Each number is 128 + 24 x the weight over the matrix's rms, rounded and kept within 0 to 255. Layers, rows and columns count from 0. Numbers have three digits each.

# layer 3 MLP up, 768x192, rms 0.163, rows 277-558, columns 0-47
140122142131159120162177122114108127088161125121199146149126080104121151091134111143151118155145087143130083090145145149099133114150129104141153
161131155132136138100116151139132148111106127089127184101125120083145140115135137136122138166131158102172160122140135107137142162139165079139106
168117100142141150136137121157123083154170121165162086113099104134071101134118075124137114133154095141180158140122125152110087078123154105117118
134114113128117087060106102143137138164125116074163083155154165151157116057132116126094120114148095111103139121154139082131090121154121155115112
082154141125110133102165145127143131119145121177169080180162130117105126160131109115123122142093121110104120140127102138100161125139133097128144
117143122124166111182139142133082160115100113109117116134121126127122087122179131168171139136150068083126183114123148123096154124161167148108102
105119076116081155104198143202140137117106148108127128135093137083096116120080111107083149132097141165102107096112147117107122149077175158121123
129197121114144181136117108131151146137109163200112131133120111116165048098154116098127171187100134116095139148096130133154119069120166143119120
195135163111111113078082117146144212148137145121162149136136128130134083136135123144169129137149120151146167157103093152138114125115153134114091
126095132157135133177124159126143162146133135143132135139139139116124124116105107128128086141185137122081131141147127103081092081120124121135156
164184076086150136142135129117138147168167106074129124109099165098166132125112138143130117140125100087157151144138156141150113105142113130145143
127150120108134133122175138130168125134133157098127174136114125120154152143125131170098118171133103110133125096121147155126106141159133160139145
115136122139123147128114127128139136154106108132113144113116084138135101083176158054107115141104139143146121121116084151137116141163118094150106
139125093143116121127098150146137135118113087119117098098141125151156107137130142159112171123106092138151114109146137115126119161127165087119112
160106092130109103123079201146118083146096143078101106129109158165089128144137163121122090127141107142135114101120124112128151113145100174122184
087152122116101132107095113126144108100127143130095129111113129091137121125134116164128128099119118110090120152126087075122132129126113139157126
133098167113155115108117076162126121135135141179159173128138099075125123102110089109105133152110126158101139082140146150153149101154115178128112
119138127102169137109148127136120120109134116213072126127116129101147143075132132097158158129127118087140156115104089111102152130154125110104161
120109092175163160110123170123128138076159148120093138167088123139130146130161102096087156147128141112145099105127075193076126133094087089080111
093107105145137103157136108109110112111131147124112127098135099135135114121130116112122132123129149078159113065097114123110126147143131106150139
173132196089100094134078159103149130160106161089070109173146169141151104134147109116166127124089125067125111160143146141133103098123161137109104
161132126127141121144153096132078121173126156109094117144115124141138150118130160161153130122142161087150115123124183134162152092177113105102119
138103159170074091136109145162097138131138096085125140140148105118126108141133123167135105134220107155139095129140145129103103129129134130109113
096152123093138118119083124136125087107163130108129145098143115139127145176118143126137131091147151157094133128147155100141164174099147180126140
085134155131106123103153134103125168143098126149103136105123157101125148156163086101088100173119084142121119163101112174129119126135129142114141
137118066115149145138138123103088129134142177112115130136131119111144146117179121087108148168097135111117147101157102120165136133158113089128121
104083136131146110164146103174121200121114085148180113118129114091112155091102110121100079139153124079130141146143085161148135138105129093114139
156137091133139144119092136146128087170154156129120128116137154129121106092094126126122139138152143131121129080125115137145131128119123158111089
158115122123114110129113129166102140136132113120129102154127137132105102114135115151125101133122139107083126098092152114101132124110144123133141
114131144100102112151138096106109142107127142148118137096115180105078136134109127127130119147106097096149126158140161138109142162113138135121136
112106093076125112170136155126151086149138119126112130128098147103070124115109117112113082117153130077134108134167132153109107116166140143102117
095121155127133082100144123119132135139141127139135149102114111090136124124091126111135141147125147119154067141103151143086142113129115107122158
125119169079145121118150133165143112147113128169175161133143081148133116134110117080139140160098146113117133127175121119147109109123108152121136
098129124143098122121135099162139098152148079093141102129113157104125142121183129146158149113115109100138168110141083147125104133137085118161094
122103086135144143115106128140171128109144126116095138082119156108106154085133130153132114143176165149099131085110159108117127138107145130105162
112107103154117131139134119141125168114117129122113140136147185141187096140130107130115101133169153150114116135121130102127146125083096115108141
088125123115106111125149115114116125122112123112125145104128119128101124103117108078102131129136110150145091162117107132082134124138108141144165
131107135145106145097097138130086136126093113114152105134165117136120147073101099134101121133154100124127118146141122141119110125086139132099148
136178118083157146141129132129124114096073127122148134112121150144157123117111132085134132112111125138179112162127153077161162091146113090154120
155162133194092121135128153123112147114124145131182139098124140163141093073114154122114121147099144091115144132149097123140166134143133126115132
111123128106175167093173182088138178108177139131179151155135120134143144142200128120158166088092140145121133115105137130161148198091077117149121
144124111147092125106116219158145146167166110123085127127068118156101143099111147124160159117155146112076116178107121118182144095113093115123092
128161078127109070039100090140121131090158126136133146103126112129122114103110115134052150117097113158086107146143091122149147105121130095125153
101105083140116120129117113147115174130145102157131119126086097120101130147132166143140125156113130139190094120168149134126144131161127098141148
129156136116121130109116151119129144116140137139116091136142140133157132146093126131136162169156101152150157125125114133188144135147125156146131
163118139081173120125112124112131141097110083155148145110127173124105121098127189149110134118155141108112160164126127118159091124140137101091105
159103106182120133154117177121088151134136114146137147107161098148129122142132136134172143091150088089115096152140108119129132102138161161095118
054134120089109119135117147085139139120130120130110093158152154131121144164046165107132096142137134113118139166136113110125135099116158143148169
171132116090112102121177173132105147115121131126116130069111094117125115095168077135105170148130165129172142118124140132110144130159164126089118
114137092120068121139100138194137166107157141109140129097132102088139120115126165114122123107149140107155130126148175163117105109114139151112116
150102108099123119125158110146174082123100110166116149099130152108158107108126119149125153110073140109123143146169127134124113165161155105120096
134156136123116099140154147128107122091100133139085135134140128144180138089126156152124149136128108139133147086109099151151133123109157131120081
141161126104146125130116105128055129148160102114111158138136082101156150111120136130103149169110139122091107136154141107136154097158160096142131
145111120094126143156098128118110101149138137102111119145139142131112160069114158108090122103116116117123152113187163100121125129151103137066090
159171135145163140129119126145179145120187119080125111129133121107109129139142098093095128108116097160103130161144126104092128108097102137151130
146146126176112130117104110104127114097136161137129123145139150142126179115139110104135062161105095100100101140138127122086063144098074118119133
137155119172118134100131121148067135154108094125142126124169111124162110162089130130150176120148097142096093106101088056093101120078086107143110
105131106105075127153102193192080153114152112120063129109148115159147109148125096153126078101131104094115138139140126140146131111136140175113098
123119176121115119119153153164107107114110146159110134153133090137149146105172167170110145117125156102091127122158099140104065146111153117094116
113171127096129140117179114109134120142153110113106103094115110126174153082132167139132197158087100114121150152199154120141112143143079140136121
112108105073107109115130180135134176122116136095135124118173161128140130148103154131133106129126094125183160121135090114110143133139152123102111
136098127152088143097117120160155129165128100129147126088128121113139131147123167121130104157151116177136142109122140114108166112125129152079144
109144113123134100117122109085122156104114088127124104136129147140109096118108132132127113128126100121141137135163119156140127153124156143147144
064149126128146117131105137091148102157140135093197141125156123124165126175119103149138114164154094106150112143150120107153112146132101121126145
169174142147125138103093104082166124110087108169099102145113150104146110094146110138187126169151124153128110168135145100115174129159111137116138
085125141119110104124141135122125128151154103136109128120116129139124128136166115086124139163147149112156151088162093149101090124122131101151136
121131126139091161093181109144106103120141161131131127076143114113141084121112185165084171139090102126100100171123153123086125137159149152144128
153160113121132095107140133154116155157161124131114148121132131124120089156140181095141131130124123108141140129136130099146108107150145156144150
143101102118124116114145106112103110115152110145179160120145142139160058183148104112163138127104106121126123121116125107129136103143094045108109
132189094091102122144142154140123126164127129171140103150165127129117114117125131120156131078142119149132172142120135145143163118133156107106108
072097097101100107146078089112120122122118158145113127086148110086142138103120176175115149124100141134083141108155100098117105109176136084078136
113163146153132156145150114118149098165098119135148161157067098087116129141146134141134132102147117135076111111129082135176127146163148142088115
150132124160087155120148144119104140156123125129178100125141144174137105133127108138109162096132146113137113155114124103134115158146140109136125
147125130149111163125107095103109156161136110103150086118147154140134143105134150122134156149111162126155122083139138138157108106113131132134138
126135098101095146146146142118142108160134125110158152125154113125085156116094149128062116143122143118138128130130130109093105112103197154147094
108154150101116109093184117113165133140138168119149119148124106080095103151117144118130184113142162130151136114134109129133153097157149135143081
161118078125111117137134127099137129115083134139116136118158154109150103159100172125146165118121129140137172074146122127152067132138152130085097
147151134122115124118149094124163141148138144112113162150129121110101198114129141103077117096134113110119098101138100124156171082152141116132111
108156155141163132104104157110117102106167077110141148150153119149107090082110159114178082126105125151143146110133121119155139154106166127127174
106121072114083137094139123173101049128154122121151122138137156105128155124133111143154090115094159149108091129127123154154149132145102112131090
136177112140160174123126140128172125146090151116147097115108156118101126140104073114144174131145095100143116141115115122095143086062158138178162
123096153151106191150118080157139114142118133124111107162145133167160095111117154137093116159163108142143106150129158114112108104144097161112130
077108125107126124156156163142156114053103141115097148122109124158131093135101124202141134136101099097125117079114110142176121134158149159124158
100164116135123135118110140145157074125146127137154133104167178135118137138132097120110137158107109147105106181158111114131151096124080118131120
167113168135115101118109119154130148140131068135139107148119137127154090148090122104150147143132151149070119133156093144141186135147174133141107
164124147102109122044137111145133095150101137157170091155147120086090187170137116120156141134158127127111110104114118138127109148155099117103142
149121145069079105129149103131140194145104143115129105139102090089111119136132120164140109129064101095137147118102158148172146106109113134136133
141098106157156151152140117094166136081120193160135092131125166113097133120118106154158122112143134117129083127114159181170105110179162126128185
122165107124099133098102090099087100154095091139105135121134127097118117193152114130137128164138130089111146178100146175121094111136138119124109
128132137111143107117111141156124132094118140138125131120108142121147131137126145072152125119115190132164125166124145124123136132139162149081132
131094115134126171108144157082139151122149158133113163128139163183119125112124104108133145118121109088116107143101137106125151114118118099097145
169141112084162099131131161115135115121115114102149127109108112137153148108072133088129099157105120152174119165113101146107119145117131117156143
117135148152125112101136115153125182124106119140152157074091134144105113162148159117123123167091130103125172119124124115183118165110101131150094
119082102119107088143135191148125129142129152110097131179113166150154138121141103100108152151146139135115075140143070131067143116114141130146094
102130149132090120133169118118120136136150137144115134136132133128152119129154130125130143175123097086109106131136152115133139111099151141158119
142108132142129109097112158159143147144133145128157117118146109159154096138178106126139071152123110162132089104096137083155107102124133174138133
114133110117118089116096174126151140165108125141116103076123132172097127131128164096121143152133151123127106187147136093117189120141173127186130
154108102109112123127118102073107147116121140183148090141137162121151155082089075149106126129121149121122106121121105095136082122100094134160140
152109111130091107111144134104137133136173129133093137151139119114153120137134101124144160128149097142109172118120117095097138093146183167159082
121170127115155152133114193139154092126085154089110151162084131115126102079122143155120149105128118115133116141091107095122156071162131108181112
134171144098136133097132125166090168147137080159134149141122113107079115117082120102123136107179132131096092140116066094133135106139129133156151
092141160094096174128098168154087112141101087130159125127117112075108130138110101142148140150111120125132109132157108095133142141116083123116155
066120137114137147122098130136163157120126106103139124137135123148140131081107101116118128102120113138108153141160153081083182098131069106166097
134124118179126086099112139125142097108097125165074139119109137137158132151138114168147133122134110116149102127101144116144096133125146139142172
133126104100156122089119160130191090110119185104123148096139117086166105121140163143135145153145104123156134117131171096116135119137093097134131
147138132130107124095168157103124085110160131150138162089126152126105119144120174165161122099098185123137161095116124090136127114141149137126101
119105146141130095149112106150107164134125103123117114155159137112151112150111073116131155126092125103105135134147115115124149124103098113154153
110096095138119120167084144122126136165109158129136141141090116090102128137104161139136112140135143127173125129127146106098139120155098069121098
095151133173130110172123140090150120148140103139108134094067192109098147094144083099096117115109138133115133147138131096148101128146192140095105
103124149121123119117092129163122123153139175113115127121147119133159090157133102181113118116100124106112106157100150101122120120104084146130163
125125113149136132159088131130085112141116145159088126101119130137151127135147135107144122116123165128160134111141152113112114099107156097126095
138104122105180130077138171106126173100154117105152079136135135116168111088126082180093118142155094136129086152140089122077135111103145152119118
142129134127127128136080125153157094124143180114099103105112155131168055152098147148075088156091130144087127144117162141141137112147125095170144
081117182133132105117119159116143191111145132131128104138112133114151118141127143111107090127105171126112112133129099132143092167079129080107144
166123163130078164104145103108133140138144095077110113159110147108130170103105126119091172132122105126134132127107118109131165122106121107123139
120127114127151117165123079125117157124154099147136123180158144126095121140173121135093143109147137078121117104126117139150127127117133185147114
102129126150191167089127133077121141117160169126114137129138130144168142106114119094129168159117153141154131156155081090099140127192146116123125
141095154147101121148149116151112121124117153111126114106140103127102127123109143107152166136151143093083122136135093136119129069146109099140139
130161074142145120107116103159082130122116118115128137157131096135168129178125137129136145173127146143116160103142135126127140047119144104125114
144143093115113118184148071159121122122113105120176118128121124101087119120119131138109151151149106138148143166126134106127173081133093125184130
135159128180130124133093175084104109096117130102123154092142119079134105127133170098127169064165125129126123157128106116150157127155154129153120
113110102136106115165127195188153056158128088154143139112070113136151098162162134127139101081152144139113142112108165095095116111170135122141151
129164108178110155124110122144170120109113159140150162125147151117105115151138113115188147118170139143083091138116107128106168137115142110093127
122129145135144149110153143158186132125113125143117162076120123135107157132158130162107099132154158107143154106087151099132127136120135115158147
143104137095109136130131112098135101150139108152135110135149126106096122108127116137067145142106142120146124117158117107128118161149092100122159
123102118133167140129113108132132107152114127174135141160130135156115137128102129126119115116133139102118127147119116151146128112133111120113118
115152116148131138132135097141072152104110131152102117137133113090114138105137158138140148143132132141150143100101159143136122135116117103157110
115155135162103165096151106092140134109151078149133095144121143084130136146111143114150142138100147119102127103107165090130127151142114077140105
143115187170126134143148163136130159088127102121106091085104116116165119140112147140152111154131158125152113170156124128092112074142064126132120
146139100158105114148091147151134130165159153130110137161140144109095101138121160147153094118186133134126114111159119080092112135146135141145116
082106115078074145165131134078077088136097127190139133143140147063151102214122117146143120136136129100127145108128148173150110119098152128112107
183090089101128108120076146102128108125147108099190116140181156162141091125135115119101123121114172143107123112129111135142105138110099125155145
115145105102127151132149080150125126139113135131147119102099174115093157159186139117133149129136116158125110117127134131102156112117161144138138
101144127122155094123141148137149130111153082144117109127147144118127070152152168123174155139132122121153117152166105116143149106153165144157105
152142114138182130102064141112150185102108090154159130149136134089143178176124100117150092090121142113082081139120142134160129141108152136178150
156121113164131114102117134090158137119128127089120102108118133138134158171137147119155119130119138142098141117140163115123116146114149126130157
127122100106131119109096182194083143151124080134147139105157144107096160132127090136145118132126136138116113125091126129123098110083131156140123
118142152129113101134148176140130118169120142098117112155152149117143094126100118101103100165115133147133116144156137114104172122160121156155148
101126083115149147108149122131121077148150142138135133096118149126097132124169116121116158152091143138132120152123141117086160086138097134110125
123085109126109160129112122077075172143104127137146107116160077127140134157168128098088103122122099144148119113096136128138138124098160112145136
102128116102143158079124117090130167177118120108135127123122129115147156137069180114160123103136210121156136142138138089102149095137092163130139
147106074149139139134126083141079158144120164170156097150114118116097138111150075112130136114120109124110141137140107112106128076121120110148102
134103125157144165097106162122123136107123100142090070140109150140115123165157120154117143123137115143102121116150100171142107118173166131101093
126101121132141153155090109134126123102083150101126143123107079125130075149122119126089127132131109087100071076147139120110132143081121146132120
145127143143149123155068134131128117159143147096111123123150130116135120125122112107132140115090125133083134155106199131157109120153140102088151
083072107131142151134142136124088126163106120089135125124165145140098125175114113137172096118078141169153121125130121124094183120136126115102115
148139131121114105090155112131130126153107170148112132119101147130111095145127134177115151162123097099098090120075185140080169131098154151114121
118157131122085137135087111080120121127134118126124127130104112117119092121096097124168142142134123109123140127120132088081139110160158126099119
123107092106127150091131123152091089136100130144152130144195130156106128068121159143123128178128099191137136127176141108093121127114141121147137
156078119160115128170139104145107095114149096174184123118149116107091131144111189121157134150150097149129151126132152134112118176139147135154110
098125108110137111138117182127141100113154114102112154151106105093154094105113133133114107125174127123116131104148159126139173186091112175129107
120099128090123137108152161132094128151114126134109158118122088148120095082098122106125140150159176137148127127131114126106152132151097134146127
139134121138122129122131191086104119103118142128105148100124093101098173093122143161124096113120152145175153137107146123089156116116079135121131
115133126128112123171150095162129107093151140123168118125162148136115125152143138100161099138136139074154136101145115107166160118124135120131133
148126151170116133074076126165098125109163116145122129189129147131076147152127100097132108137144120144106133103144128114139125138089119085152129
111108103092168126107145094160148120171122120152141114161116112104164162147125095137083124124147112105106134131092124120139088126090128136104084
179095101111142112172142126132105120139114131094131099143143107176130132141106130116140138135097159128121100158156116125125155097117175166132143
127083168090142142085140158100127108080129129193126132080083097107149146122126116097106127115109162101139145163133136127110162133101137126142139
134145110134137131142148134144084128120168135142099180093144141153106117124144137132162123097132103123163124128154145106157139095153117104137127
139139129119106152128119130121129111141085163159059173146131141130104104114128151116151113160162121125113129169122118175125162144158163139073122
170110129158100088163170128172100188124115143119095147122100108118133129115122112133149143189095090133100140126088118141127148155114104122154115
112120096145120109117125121121167098148120125149137131135073181125103128125129152091126156139123153086093141123091147149147178100152151145159146
187162104162148139146126101106138172101169127122121124149122165116123132133131147099112139129116101116142125158119147107117114105160130106127126
151170138140108135085076103133078112177109183114079086159152091149169099104107083177114113140111109100108144102198114111124120110081084114094152
151100118122124144139141113132136141139132124127137111139113143127086117131144079145143098170119183126119106116124123138131107102103156145140115
097145139132133138105147137095130148129134130117125091113126121128165108151114157137113196111140124113131115122143171097137151125158152148138109
140112110117110131109144136127119098126119125163132140141151134110132132081163116098138171151159125139104147127141116162099107081131085151105161
142134158135158116146124128134116080140119110149134124112133139092084110144075106128095131134131102117140053146164129108098109111082092117146186
124111129135092156151120145156108121163112104124132122103103122092132159153120137171140109093163119104120143134133135170126125127164111111084121
103121139114147102147167106123122084082164139156118147137119110081088107091128152100150145100141107100122120084065123144120174161109163123133110
162118123088119061135124148146134117116127126142139129099147165112095078171101137109145109126105156165156107144050082132145151123113155152116124
063120122105102117108126107092133086159129146150124118165171169133155177143093186095127107112131119132083139093157098086185107106143124144178119
154128118154138142118171145135114112114111134133115130117153172122130134135110179144119127145139086150145148136159131129104077118107120167102139
140148111083111096114143158130166119121151134131139106169146116146139122156144156146111110127168120100097167099150117110187089128127172116150127
181152111144171087137135130126136169132115111133115102143096169087122138131142086145107144106108136173147131167134136134145123099163156120159112
111118149135100159129145113113146140107140157122125109099117098101156118101110137114143141140137094150117152123133140142107115093132133152143139
122160118143116152137140137125127182110112112139156077144149146135122142160157143141138106172120137154158126119118098097113155106077093151127165
160131159149162109090118140128147147064144143101103103139127132118147170124080123124146117147119115164122126145128104107136109149127116099142168
129110126142119122119124137139106156136114103125114091162117095129152107141113118129139146135108131155159140128103104121090108101111096144115155
170127133148142068143105117106130125141153104121134144129104102105121154138133097161134160142123120106096141143119169135118104113165185158104130
170157059086130120110071137115105127139103099157126155196132139129069142140132160109128110102101083122124115156117102126112124108122115125141182
136127144118123132115116141124131138152120117117094143112067135085120195158146125133110098174127148125117174148123079117136153165153159137122096
114129129136156108110104113147120134110114149153134140138110101069121092167151125146099106078165145126123140127158143135114154160158132144115098
118150117181127113147139106112108126102145142145116144121138156141158148132160138093124107165105149148133102136130104137129108137112120142083143
120153117120138166104146139149134119132136120105106145140115149145119145113106144151126133141176162088124090165150138149123101129121095108120134
132124107160165154108133117142125123108095092174111126147184093110139144089172134159122135152089108132111124133146146123151102128109115120143142
127149138134145126141142131167123144134172146125138185083152119123089094127136143142131102109117110122136102158095144131130094137143109122091147
130123107120136125159149137171121113089123108133110146130099119100170150127100131094113102135154118153137112127106155085134119113122139158126129
104134105131117145114119157128150114134106118112128114088125137105097108156073166149149155158141111118160145164099147151131127123142165088153096
120099139137147121133114168105127121137140108107135129165136116120117135142145187130084147125115102108123146112130132148106110149159103116103158
106091147082126102166128134116110155138135084125086087086161096131106143147126152110094096150153176131170173153097163102129114116089100105152142
092102126166160097121123120136130108138119098111096091130165099133087103152125124107085107097130131154139126136091098118101135107116112140153101
114093129058127105087109129112143141149159143156087119152112117123192104103095111155128117113145093145089158147147164120108097117158126133104170
126125138125101126082112145166103082105110145122109128101148125084121140139200167108144127188148157112136149115156142107119157120117110104103114
105135095106138130130128152088164099140140096156161135091139122123086099158143107145118142105140122125117119137108082090085119117098118161112131
119150121153085108048079094137152142100106135144128123160074134100145118143166148141098119169106136113122110112194130122109130161108117134109098
164133134105123088114166118142144118111100119096092144140133129122117139120078150161144139120128131089125159141130079084117159121138130145125120
130123123123147087121130138101144141152147169117129143112134122141089123124166144125129132099131109147129124111154142121147107127136156120126116
112109116173131155117102124146161122075102122112132122131090161133158154106104095109125130125163119150116097126130141117150160092114101165114097
160115112155132112129127144172108106074159142154108145106134151120163128144168150113188066083161124162077117117136115058083147097099081126079095
091129090154109127205133117140115146139101109094150112120104147150163097114120142125127145119112118116137144145106167135161158137105099137126135
160161146085105178122089176099144141152136135130155127126134094128101082067150107107111161097172129078092120129155106106146140149117147100132125
089112103121091121120149100168106097125112117115108113144200102105187163134115142118082141108132154100076157116110124120097103132140111118099130
177163093118154105089172129159143168126110127126125108149128069116134107172109144131127183128127094095117146108128139120198128099092125145137113
114129126095119134161146121094151111116124117109144157156080129114134182087119124113133140112141118105126141116124092103150159101137145109151117
118099146126121077130110108180100161127130157129144169126123149080134148109113116127190159136112113135162136110151108115151127115144158155104077
119140064123052133107143115162118132085181112120117161079106167146184086154151107102126184142136148163067102107119117088144136121095157117139103
120097134148123162093127114135161132154158111141123121135124149105153111112098111149110152094145112158136133151134102160104120173109096110127143
125121122085105123132139114088071127117078118116121107125093175077136158107156127159113141178143133128144113121167164138143126145083064158148115
158167101132121128084135072117099144157104154153105114116117099106155100124136143100117116152135133144116091116135107153134145120138124077124102
165136138127165109099145114127159143160101125186126119138143162090134156125102113138118095135074150106113135148088131156133111095133155160189127
135110114135119164119123147146108113114159174133145118110118171089129127125100100148109100125127115113111095096148071131104141122152125125122137
108134136084139129078128161164085143187100127140136127138124152083128144175162086149109085123094107126128099138166098134088110159102140133108143
217123128169138135134137125092136074126159104141128090119139142093088136147132108104139094114172132141100117130162143194183133088146159121112129
126113132082126077152150123142155106156139081147197080161141101135117126134154165111118126084136080099121096166124148114148137136110154148084102
127173128102120163136136120171094132118158130140092154122104137136082125104083172133102071096154133166129126142121139098141148144167131085135116
144125109133146162164149144131146180099098128125134120127099150109095171154114145110185110136116112145121120152098135101111177137154162100133172
118159100118167137112112150120121147098090143107125094131143155108110149150095087111153160133088151127097155146148168125088115098090072130120112
119098117106118135139138185084101193138107110067144093128145162148126122131123099138084123133111118123134134135104171137132113159108145142130139
121103117086127117159103146103133114079145107133094122156116106151078151086153123108106104152066103090140151156144155159104141110137110082131130
133112142147113119111138110095139101118153111137141098140077078109137135114147138127146151118119114138151135105104123135137155122184141130138155
097150138092148099146141137139109076111111157167147153099129139124103128085094158127134121149111132154139126160177125107132146116168077115140159
174127142101134146124178157096069121103187128148110086148145133119098137131172130147169099125134118128109126147142110179154113096161162144116118
135095146075068162136096077160129119118149106173108182107098118140094112161153081111167108139176165134123128114146106134148111145108124115153136
103125089082151090118128151115101126131132125089108130094139112155098136136128129129096096130136105122090140132112127094127102145130115118117149
153130108125117122119132137139151130125157129144107132187098114121149185114076147104122103120093100116088137133121136086101139123117128121116133
121145124124160132090132116095147135101127135125104084172151129114090141149128088099105155112114078140112109147125144111104105090094133155149159
114172112131164097146117126142166136134156110144119136175093114142087122156152091134146102163148099118092122137107076123165061159120135150135097
150139120132111114122092104158145125141160111162112133126120123147166085080104082132143126119134164110131088115122133129099129117112115115098131
110133113162117172171116126130122130107127107077125128116103166116126094148153160122143113130156121145185119099124122103092120157177123163098098
099147073121086098119146136111147153139144107118137154120171170112107078128089149146137143118143117104131166138134138162139106096159129123155077
126097148165162130169131123101150117129138143102091112134110104122096147101141118140117131144171152164127128143175116153131114138123133129175128
120130127112099159148123114087168119102144132123098139130112103100095110106127117107101141142126118109121143083122143143178155120155082118165144
121163150128104088092105130111124134100135139129142138149133108090128131136103100112142138133127114104090115119118144191179206135119110110125148
141149138123134088115099131118111109165116175131123129148119179139112092105130132133121152120111129080152099189164120064125142100141117110176101
185128146162130127123129129110160150134113142143129122151077122125149113117122119110112089111120180085096147195162117151138118125119141114085089
129112148124104136129125123152112142069088086071148129082103109134129149131140117136104140145137125163157127048089115139104102133102112085084112
144145106112153126170119091112112111158126111124117085136156126103182136143152164169112109143169108167115127176139127100178120134157127166190160
162135157111149091154107147118117144109146162126151139104146161153129134156119113120179143146154121104132116149115152128158141108127115111067116
114131139151128136111135113139158108117122139149116104164099136108067099157113109108155134080095089120133096148128142135178095104148115133165111
152128141123119156163139144118109125122077085099132140101112158119100094120076143120093131153130127129140152121132130162117143100101132136142100
111143140144143106163131155107105162123125104146148123121133139091147132080126117101146132172106101173124127154133089123127104157117141132095127
094130132129094122175137109128115156094122118138140102126098114131129122120125129158103142134145138104113115107095091126133125083142072129072138
147079141082128141090151142119072162125139127123110091173097100109162133122162136125154113158153141137138126088166119132170115127151111135120157
121128102161145093148135121155118151107133153128176144098171162141166166105141148139126176147123129145126113141099090095121130138163157168120104
140106147154152089129107133092158121129151119127105123117105108131147129142173107112091106137154135162116107117170142142093121071104099152083116
086131125102107130133105140107113118144092105180091101163139149105108114105185135092089128140110137157154102137106120139142169130165140166111106
129126117135110129136140134105118125091140126090125115109123124150124134145108132168141112100105137144165158111111109119135124150183151108113126
086093139101060117121119144078151118133118129127114155152153115159115108135117161151103106099146111150070132131105139105109157165113112157118170
115082096110160123122127147140131101144105098197126151152133131150062119106109095142134123105160096078114133154111121120116156090077147148125157
121164135099133121146136102117180120129141107141171088109191129162149151157132111122119110128145084128119106146143155172116120108139156121142098
106137139097122120125165112131133135094128132136117150148140126123132115082141149107152151094106174131124124121114109118134117162172136126121203
080113131115134122140113123166145142124122139148109084098101130163126093146099114142129142147147121122117140116142125102143125080142115136111113
133122096126117159098136127181093137081156067112147119103109158124109119121108114143082140099104115119112076121083121164132138106168112105088101
086135154128144098117111097150099109103104156150133091109111116136175098126141108117114151105151098112144138102155128111084131145132102156157151
134101127127127134116129103122089117084147133105109096113104101106140149122127109141151181128128131147135145095162148107113097141139129148151168
112124164095110130098129125088128105072114145095120116108113109171138122144092136137156144095150106091114179125169162160087110080108116142129219
107117126119123141128135129148115127161115115165145104137135112150089121112145121128119140176123132112118165120145165139091118149099086146135113
166128115127144126110117142190131174115153127137141119130156149119090143129135102202110153149150152103153085133162146123112127100068120089064091
098094152121126104151125125144129103117140145142143125084133152140128091133128143134142121148145119099151109123109123136112093106135148133142076
134114117124114177113166106128141127129157134120107112156152142132166106183138112139122097162140140084153110077145100143179110149134154112140127
140116133111124143126124139114083106126137143136129119105189112175115127123157113125133102132139148094163122135139140127142136162126125123133124
118117159128098148138147149120153132125120158116122132089053106104103121109171128114152118133119148144126153129146115135145117193121128176193151
129123170130166048167122151132129140115124083167177074172118147101090184111132170118130151114122107140111094160120130152163109091142122128098088
132095109145128140151134089085116123149150122115147101160106152122156126127130110147143148153137099144110110099117104146147151136069148132116129
097069098116147092131164106155137088139082111102128167165167131113140193143081175089165143136185066095147119154112141101088098149163131094146137
142090090116113107150149168103097099109127155104112108138138137175111148121137181157135134097168135142142109097135129153149105100169142153176171
136132144214158141125128136155101139106127149147135105149111132148157122141120154174109157146175100143142120154137115159182127068102103148110144
123127128142132110132128171115150141159109146159062068116088097116113159125124089135161107141109132110128164158150116153116119069124138140102143
074141156135179133115130134108155097164109093130148093163140144119175122072087167148095160136117099104136126112130196141097137119094163094106138
110126130117100113092125127161116120116129132140107110119069098116097126120127139156141099131152120104113130085117170109105179101156118133137133
108134140098135120131150162113108118074098105187122143117093128106103149143136095109136094091154130111080132128148091136104144114097115116075176
094113165120122141110082131122153098143146119118152127121116144140132141111105147121128123148185091114092151086130108112105143133157141171142154
131130150075156133086163136083099149121139129093128066101132123084145137129134144167108139111116160119137142097123139149132124097083158135102146
154116127168118132135128127115119133142106140164152099073128097129119140086135117128146129108154139148139079174142098159122157116110140118136153
098156120130137162118179139171161106119101131151120183102121144159113145119109102104108125105137106129127121108140151150104147132139127111133129
091130127096109151121166131141119140137127163160090078104103072090128124158131175179133101147117141130161116093147132078137087128160137144123091
092133160122090127133123123133103124146170146122130092077134107162106066144141100101148100150123120158120122101147094128142138140116117109129139
145134091137102101116131132094118146141108159122151136107141102158121111176159160148117131178105127148107131108136114113111111156150156146173106
123130109145091120127111108146137128173147118134138106112128150114097118106093160110140114110146129140147127147125111111122174127099147165139108
099144116148110128160087150115164137138098099137152142110176124100127129113176118108137151128135110101104133107107150147116096122115163115117118
119113145083168109083147126141146106124150120124136100115113112161131131102083111088122131141092126125122122136145137132137100079121163208131138